config.yaml
head_dim: 128
learning_rate: 0.00841
lr_mult_up: 1.39
batch_tokens: [131072, 262144, 524288, 1048576]
max_seq_len: 512
Each number is 128 + 24 x the weight over its row's rms, rounded and kept within 0 to 255. Layers, rows and columns count from 0. Numbers have three digits each. The size before them is the row's rms in percent of the matrix's.

# up: layer 3 MLP up, 2688x768, rms 0.0994, rows 737-758, columns 96-191
# down: layer 3 MLP down (transposed), 2688x768, rms 0.0254, rows 737-757, columns 96-191
# gate: layer 3 MLP gate, 2688x768, rms 0.0975, rows 738-758, columns 96-191
up737 089:125103128136127135154115131155130073125135094133184120172157165138138130138136168098140075161124127117079101109118096117137125078157094114134135113142101136089157094144149161173180126151129148137091133127129140143129146108148160130153106104154165096135153150121109148130108116091120144129
down737 090:177104148125168084117170105075110100129120126121180156145146100138133082126108120155133089069131116153135116082115153119145118127116173116130097113121154089133120143172108120156139124134097123164142121103154106118138130116096128102112136101131157140087103114135151137122106119138107154079
gate738 089:131128149114175091144118102130166134111130132128124125129115088130124098137122116116119110116132136075097118096120124135155099131137138118173128081134134175132075105149144115104110171126170100111143116106158135102115121148149131126104159117144083139091112126124104092135176129128126098126
up738 090:153090107111141166107122121129128127136140174145119164146120146144111131158113138145131138121067095143126132096130134114114155136123140137151114183093100114116119133129104117083096151115086113140065172084149109111154152125165137103169156118161148103086166138141100137088095128140153152150
down738 091:095123167201102121177131153137062121089166108150106188132120104133132134113146175140125149123172151104159119131116111115119122149160139109123118117150137120157141145092120157117132126100129165135124125119139134143135120145133126146041127113126123098086136155102134088133108042129116167139
gate739 103:111181096175145121166085091120140153121122098139117104098173153087148112119127109112126085140155129092111083103096133130124134128082122149118141141121167093162139149114143162094099121124125141089154094136136152135126126129108090118117154139156110141143097132115117088119150163139102103117
up739 100:143121073137124140094087096136107128143124119127093121104129140153157117106137119097141108079134098093097097139086105187139124126100134190129164125124135133162090168117128130101101114164125094101101160139100100154119125126113121168168155122171109142113102107083113139151104136105124142153
down739 101:148123084128113154148115117152147101129106102098131145144112139181122120126104123111137100160154100134153117091105138113086125112079151129158124104135114117118121125145116137129095098123138133140122113117122136166098113120142118136134183140096118121133133123153098127129177114125099098115
gate740 098:133157164143121105130150142145149102079118156087135110154133103143139119137115120152168140158116107119135119156133126090129144107148130126157134120178107147109096101141149136144117145121146151115115131113141138175125119135128150170177140101076121136113120106087126146099111156112141127152
up740 097:093054155177141177097104120126077145132117092116094132104141132114145178163136106140123134122144166140167142145131104129100120137120169109130132131100085173101132106092121126118112104122124163177150122135102124119122129104127113092130066136139142125087162147111105149118113119084135140132
down740 100:155142125122148126098206129165121163147117143123151124081104070152141124140136166148141099150173095141199114137101181134100147129166175076144116143143136109123128146102105148134141152137136159113128126168116163147092130146138081114127148145122133146105122152107176113145140125119146124204
gate741 088:170143120107097180117098149150096154120135118162148129138148126149155114092122153150162088159136135084106148167123131120114153118127092109149157146099111092146167125120111084140120075129129148126109115110155137116132135117107147145096116114151113107183131104092112137133116139123118091122
up741 085:148160135103111188091105097125123132117140110120140117160128111129144097108135140140134122184149129144135146128129106134091168152134167104119141176111133090126158153123079105151141121150108149130137182121140145156113144119132142119148117097154087136157137140128108108141162150159160147126
down741 102:101123116136110176087127102153151150142142136122135070129143124147167136078157130158173147134099165115079128166101069117067077133112121090099140115104097093123155133150131094143123172117100125129118173142113153162118136108108111115094165091115100152171121130126114140113142128155138147154
gate742 093:064080107156163104097158106130130145147102130135133140131125091105136132145063130103090113149119149087130104126134107120136130135112154139126143080114122108100134134063156105122128084101110178152127148090122110075111164099049221110136106101114131128060110146102117119151081116147145135154
up742 093:133131165110138121125115119110149146080129140162089108102124109113125138137149090174138145132129149132121117126136124146141135175111118143144133163104164182121129118163108189136129116171195132118171145165138120134147101189159130157131122129128126100138159102129164138127146153119107093146
down742 096:117132136115161149144090157142108129143177186102112138112113134124096135139176079125104079095092119154108120095141146125100154108110145163136093203142135127132110068158126118115108141137141122132131071121139119088146112141129095143129155102119129102134136143171142085120125125113101097112
gate743 108:134140136105122131128118119086086121122128127135134101104103152095123126136147119124100141137158094138148143140138134136132137182141087155136138078110120137153092163130132125154114132094153086112160147124136122126178127165110146184107095097087130170161143114141111161156120101069172123109
up743 118:121162148174129139127149114127168135131117142127146123140098149102075156110109112108150118135139176164144107135114100088116130102103131123134162213091130146119195102148136125143106097139145135175145114146130135142139124106135142105104143152116126127133143128125101065099142143111101130131
down743 129:130140127176107161164152113145122136162135125126118163140159155104093134131110132115119137142129147197167151111161123114151090096118091119142172136085111090127141070109110116145115112177132109126135140126125109139145171097131124109093145154116136128134117142109130072190103093160089138109
gate744 102:103153163153144172130124116148057098147079115121122143124102120120138134141113131145155132085093133101073146145106136145109091145095133116136126166105118077154105134135094124129159153117139135159089118172124112100109106106132112128109101108127148146102097183098100106084147129144108112130
up744 101:103155150141123099153101121149155141124120140099128129078118109117125109093127085126157127120103088089121168142122123077107203124141115137109097111142149124125114125139157135134081146154188123158138072123131167129121162082171109128149119119098166109097119152113109126106131090103102154101
down744 097:099105151122086159124111111097106115108124176109140091140138136156113135160126093140086081115139123148103096149155093137115114098100117130141131168104135127148141139156122112100132140131160161140153130147128132177108115128114089130098174130122128154159143163114138139107146101132109119129
gate745 113:139113126123136122138180129126093130138132153110158167138171149136143103137142131103128090110133121097128127148128114131137141110126111131106167112142173123099106129131129120118124119143122143100075114120135167118134135138098143169136159123141112083113106143144105144093142117168154118137
up745 112:119184100117156085134150148141159118143131136149146132115123115120100127130141125160116157152129190178165085135129150152134107133103085147120115147141111140132147148115110104109121119107131110123153119160152148147101109110124107105130109149152114107126132134130123114171158152168078144127
down745 103:116144105118157148145129115144123130143121073118110145101099087128103189146150125179120129104142107140100132116135135101156142114150128134133124128094123103091111088138081136105191095079085136123181125133138119212142158099108114142104140157149124136128138147129157177112127116165133112154
gate746 095:150152125103123154128113106123142142138140141146106173112142116145083153145114104123155118141117109152154115127120157174135126104109145154107153171115145112163111137106128112171186112139154116122129117105130125125140075107158096155158097125155145160124087138112120147149171117157183068128
up746 099:129192122114123127146101134124117144137102158166110138159120113149151131104108127139139103102156130193123114143121143135144159106116136155053132146140090113114118123099108137170177147138112166103136118153116180095124102130159152104133156179154154115155156134123104131147140133125171177113
down746 103:106165139110112151118104129145120135133095156126148083135142118100122131136158113113112130147097134162133123135150145111102110163113121165080107128088136134121112129117135172152101163127155117101140141080092113160140114130114127135149155158173140146101080117112144133135119135092097124124
gate747 096:165139131140141127136118149096131139147157152119154195146113116109126144105095083133114127132159103108115103132114125134153111132123140103142171123147124090097161155121119126161157120113107113102147131120072147114120111123147113120200120126130117126102144110124093094147133148108144156112
up747 095:159134155131100126157130121143132096146109128119179128126106118127099139093132101119116110122148109101124102082106153138154119174092129118109142142166130100142128136141146143107146118134117140112112104103115133141139124141158112068124079138165140185133118103127124102159155135122094127125
down747 100:118102145137102124135123099066105132130124134118128140128101133143132179123113114130135144108156102180173126129134111091140101087156129156113123125144117138113119115123133158107166148150122116096168125106084114146146106114131150103125149102141154176099107111126125107140124127120109124152
gate748 098:137164094127145125158162129095086141126123142133161125115144117134120105076138135122127132135121124116149131112147119180150103142148149126123147136147123145144106127075084119132169127150149136115100133138136122110125141103119125139130109110133123117133140100100099132105145187044091121152
up748 098:141129164128127111107148129138111163093127103105106117108117158103097122113130172099078178070081137143123113109148086152132128131146152154154106120116101105112141105124110118160144098133109146132154141144151103126110128122166109144093118099145120124114134134109156131110144129099130130114
down748 100:163181084131143107126122125126120137113127082089155105185144125141137128138171103147115175111112155127117120081124104126109118125092123129145134085123147122158162114131121095155154119138100163160089120115125120143103084107142133167072141102135109096108117107098145147147092129088114089119
gate749 105:121138104124105166137160144089070158091163142153128159106191090139118140155119133100157134122127116121189129129112108149130140154146122135110143161106134099123103151120153131125090184119118108072133120114114148107115117119195145125108124117116157124150094137091153094099106102133174174111
up749 105:156157134095157148141147155133139070116109129142142164101149090105096130110099092044150164118154097119088137133159114122132122133138142117142115120105087081097142135126103139130136130095136090129173110146121098131129140128140114133121149093152148119130089112101121141136132136176125096135
down749 102:158137122142156172177128120115130084122135137124134133091139080101145134143103142076112123108101137114161133129137152128134111121127139144080128123083097080110073152172121115072128124163094116124163157104135159099148114108179142108081111143111110114107129113103174116095167109154102152142
gate750 093:125149133143137132128093136116138121133112083142120084130126119159082095138110119112107083098160145127069130120130132123127143129174136139172117083151133139129102117137094120147152148098118139138118120122095151132135147144105121102154125152124138115112122050167142175078144121144118161151
up750 092:125154162128133118101108113135139124145127136149131095150121129124117096130154103173094156080137153108106138108104105092150155094113133149154129136092136123088104099125174148084140161152195132131139137094136150109121133135128172086134095130152156137123168121168137136072147125081129119118
down750 097:144146092129135158122102115198119069145095148129148127096144123123137131099154175106168163146156114122130135127098136079110129099066084135140134127165117133117111124161083127121153147090109129129119130120081199102121163109143150116143110130109133106132123152166125160128147114088126089117
gate751 097:164112126145086116155108115159086171133120132107163141108128079099135146133115122104106103164175114157157132168114108071138102137150145125113118112087164113138129124142131134143114116116118133097175135106193129150169146097089121107117101122146062137153129175133123094136119136129130133112
up751 096:116160138147137114128113133061127134115118112128109147150123112094092165119118150108119150116136160108169144143114151148137188096131098167158137145149085112104157124054138122122147087121127121122097154132095156123100109147128121134094146104085128162123151117137113162107109148149137146137
down751 101:126175143158109110103088093118161088174109088160148126133147139114146099094136135144150106113097144132149159127146110120086120135104059125150145149114088069119138097072111135113161073120159128131108141122108187074149071134114162155128124144104098106118119155158110125127081120125123138123
gate752 095:136169080129151109098112108166182119121148106107119106162129177143156072127163112105149118140158164152156158135100146130105130118134114094162103122154112180099123164136153134140047137173142119104131132114120138131079142132150138138163104160109109122142119100116105150103116086169105124110
up752 093:104125145147159150151136178103075127096136175154097125125125108123148145162131122136110135118061103133134106131129115100157136103127130154153129125134125098132130141080143116161090154110117102136141086136168126115126116132157110135121111129140087136147158110087111159125172126142132124118
down752 090:095154110143146128158121136118128146133110110090128101125132174120132106105122151176146113097150148106154117124117150117150152139130098117140087147181158122079140166140133122165142119145106103137064112105158131125161106107135113115136144144108094090120132099149121162161155126127098148133
gate753 102:110130103155157152149163116131120124142116146123169103102125122084109143126117129087137161109131140136138094129107075156135097120152113132109089141111162117127182102131155077151124142100113107137144109144113115109101168113158126134113139143112142145101171103091142182110166109085129132158
up753 099:110157156134130124118104135139143112112134114131096084153162164120134115165125126130148140089087136115103133083112136181123148134106155140156156137096165106121108132133169164132120124111082120116089108136143120149132098137124099138129169117131128154130137103162128134104132144113152058154
down753 100:082115094184135122124120120141138121133113107147145110117092117129110118124134113113121130104140130135131162105138153134131123113110113174106154106115148136138142117129109149176162167126143108120102121119133150145142090120136133145123120179117110080118102109184164106123102108124132137129
gate754 106:113148130124100141147126105074162161139155118160173094123129120130147100109150133131118150095171080102146114149149119085146091101147132074116122134161157118123129131110121075134099140102100103118133120139113108068106118137133108157135134153087123093083152121065118142135111132157093139117
up754 111:109100158116098158151156145101085162146123118114089133167120112160122114157075172125131126123108117117164141142155105142097140151118176183106139147097096110176129093152141147145130085131115159083167130115125144128153106128148097136095150115128123101180114151107099121139120142104187112128
down754 103:167135154123101115123133165176088114103110099156159138145111129118157107123140146149140095151119115098143134132122149086120113167124097101119118124094152110101114108116142146110149099127120095149107147159154180160117123130162129111107135129125114114136132143137121140144143155147098125098
gate755 094:142108145069131125101083127106052102142112111137104183074128111120125123158112134140145127142148061146122136117126089161120141111165142109081158168113144173157136128114141112143112137129123109075118135146158112121157129106085165115149096128145097135096130103122153146113156164120147138089
up755 094:140129139068113181125162116149092145140118079112127175130102128129151081142147217134141132129170134153123151129113131157124140179201097115126133103158107130093159156088111186162138134143134130120102138134129115164126115112113107150109192141134124083155124125104117114112132169172143116126
down755 096:125100131165102171128136084135118165139123092088111098143126149151144143159143156120143116131118141125124184127157135180082169133108104137146161139114125145138143177111093198122125102124108114107154137146127134136113151136140164155095119141138129127124124149088153161131099133153117073139
gate756 105:151096115116152139130145114086107134115140161130124133120140129154151105094131123141153109133125132116122154148137120126107111144112158133117095124112149151156121140155063138145121113120140107113141152137116112129089126137135114153129126098106145182097101150125152101112099078105108128144
up756 103:128122130062136101134145120119177122139201136125104125133161148126134143146185149144163160159164161129142109119085139117129139127104110131129145131160142150157114127097088138150180121131152135122125151092126143118090117161120084133173125159107131099096130126115122151164136093137110103094
down756 099:153104146086169136105083118141120132130163109115119123085092118139065103152121091161154166134123121123119111144144148153105132116137137079137136144091132131167120156142111124140148138137135122063143128126137083116142094156093161128147136106096139158142093095112150070108111131179107156106
gate757 096:113149094158167127162118140157155090148148093142109168042115107135087110129132166100094141094129170114108129123101091126115133132126142109148114112154105117157104109133137107115136127173143122141138141128128111103143131098137096102141119158091134130117135164199118128135124137098108129090
up757 100:151124163081105139130129141123067118105095165138160124108123110149111106114102110162145138133117099096147154140178148137177147107135126145135129169067143101134180106110116138127184148152115129150130116159136133175109171154145168186116109084132117146125111112104126106095158135146132165191
down757 102:089106156138115143135142101073095129148120127153115156160155136134122113120123115166130131138115109083135143091143138121128124127078111122164101151110128103114108122109117130153122107131132111156166122144118145121142106141119154111143160137075123099125148132180164128129145075138098111151
gate758 100:120155156117159151138136144153143106100105129148175144153153119148094174110142131153122100118136102162141142176107123191067112153140128131117115131143139140110114124154140107110154180105156117093103144151106123087130130062114124116089173137137151096107120102145112125132113130130137102136
up758 102:163124093118114163089156120106106115090147108136112080128102134122146124131137117133105168125165149151119086124089124163095121121127132110116102123142143095081097108154119139110158122140101094161141112142115089093118121091083111162140150133104133111150117129134105116117116165107140128089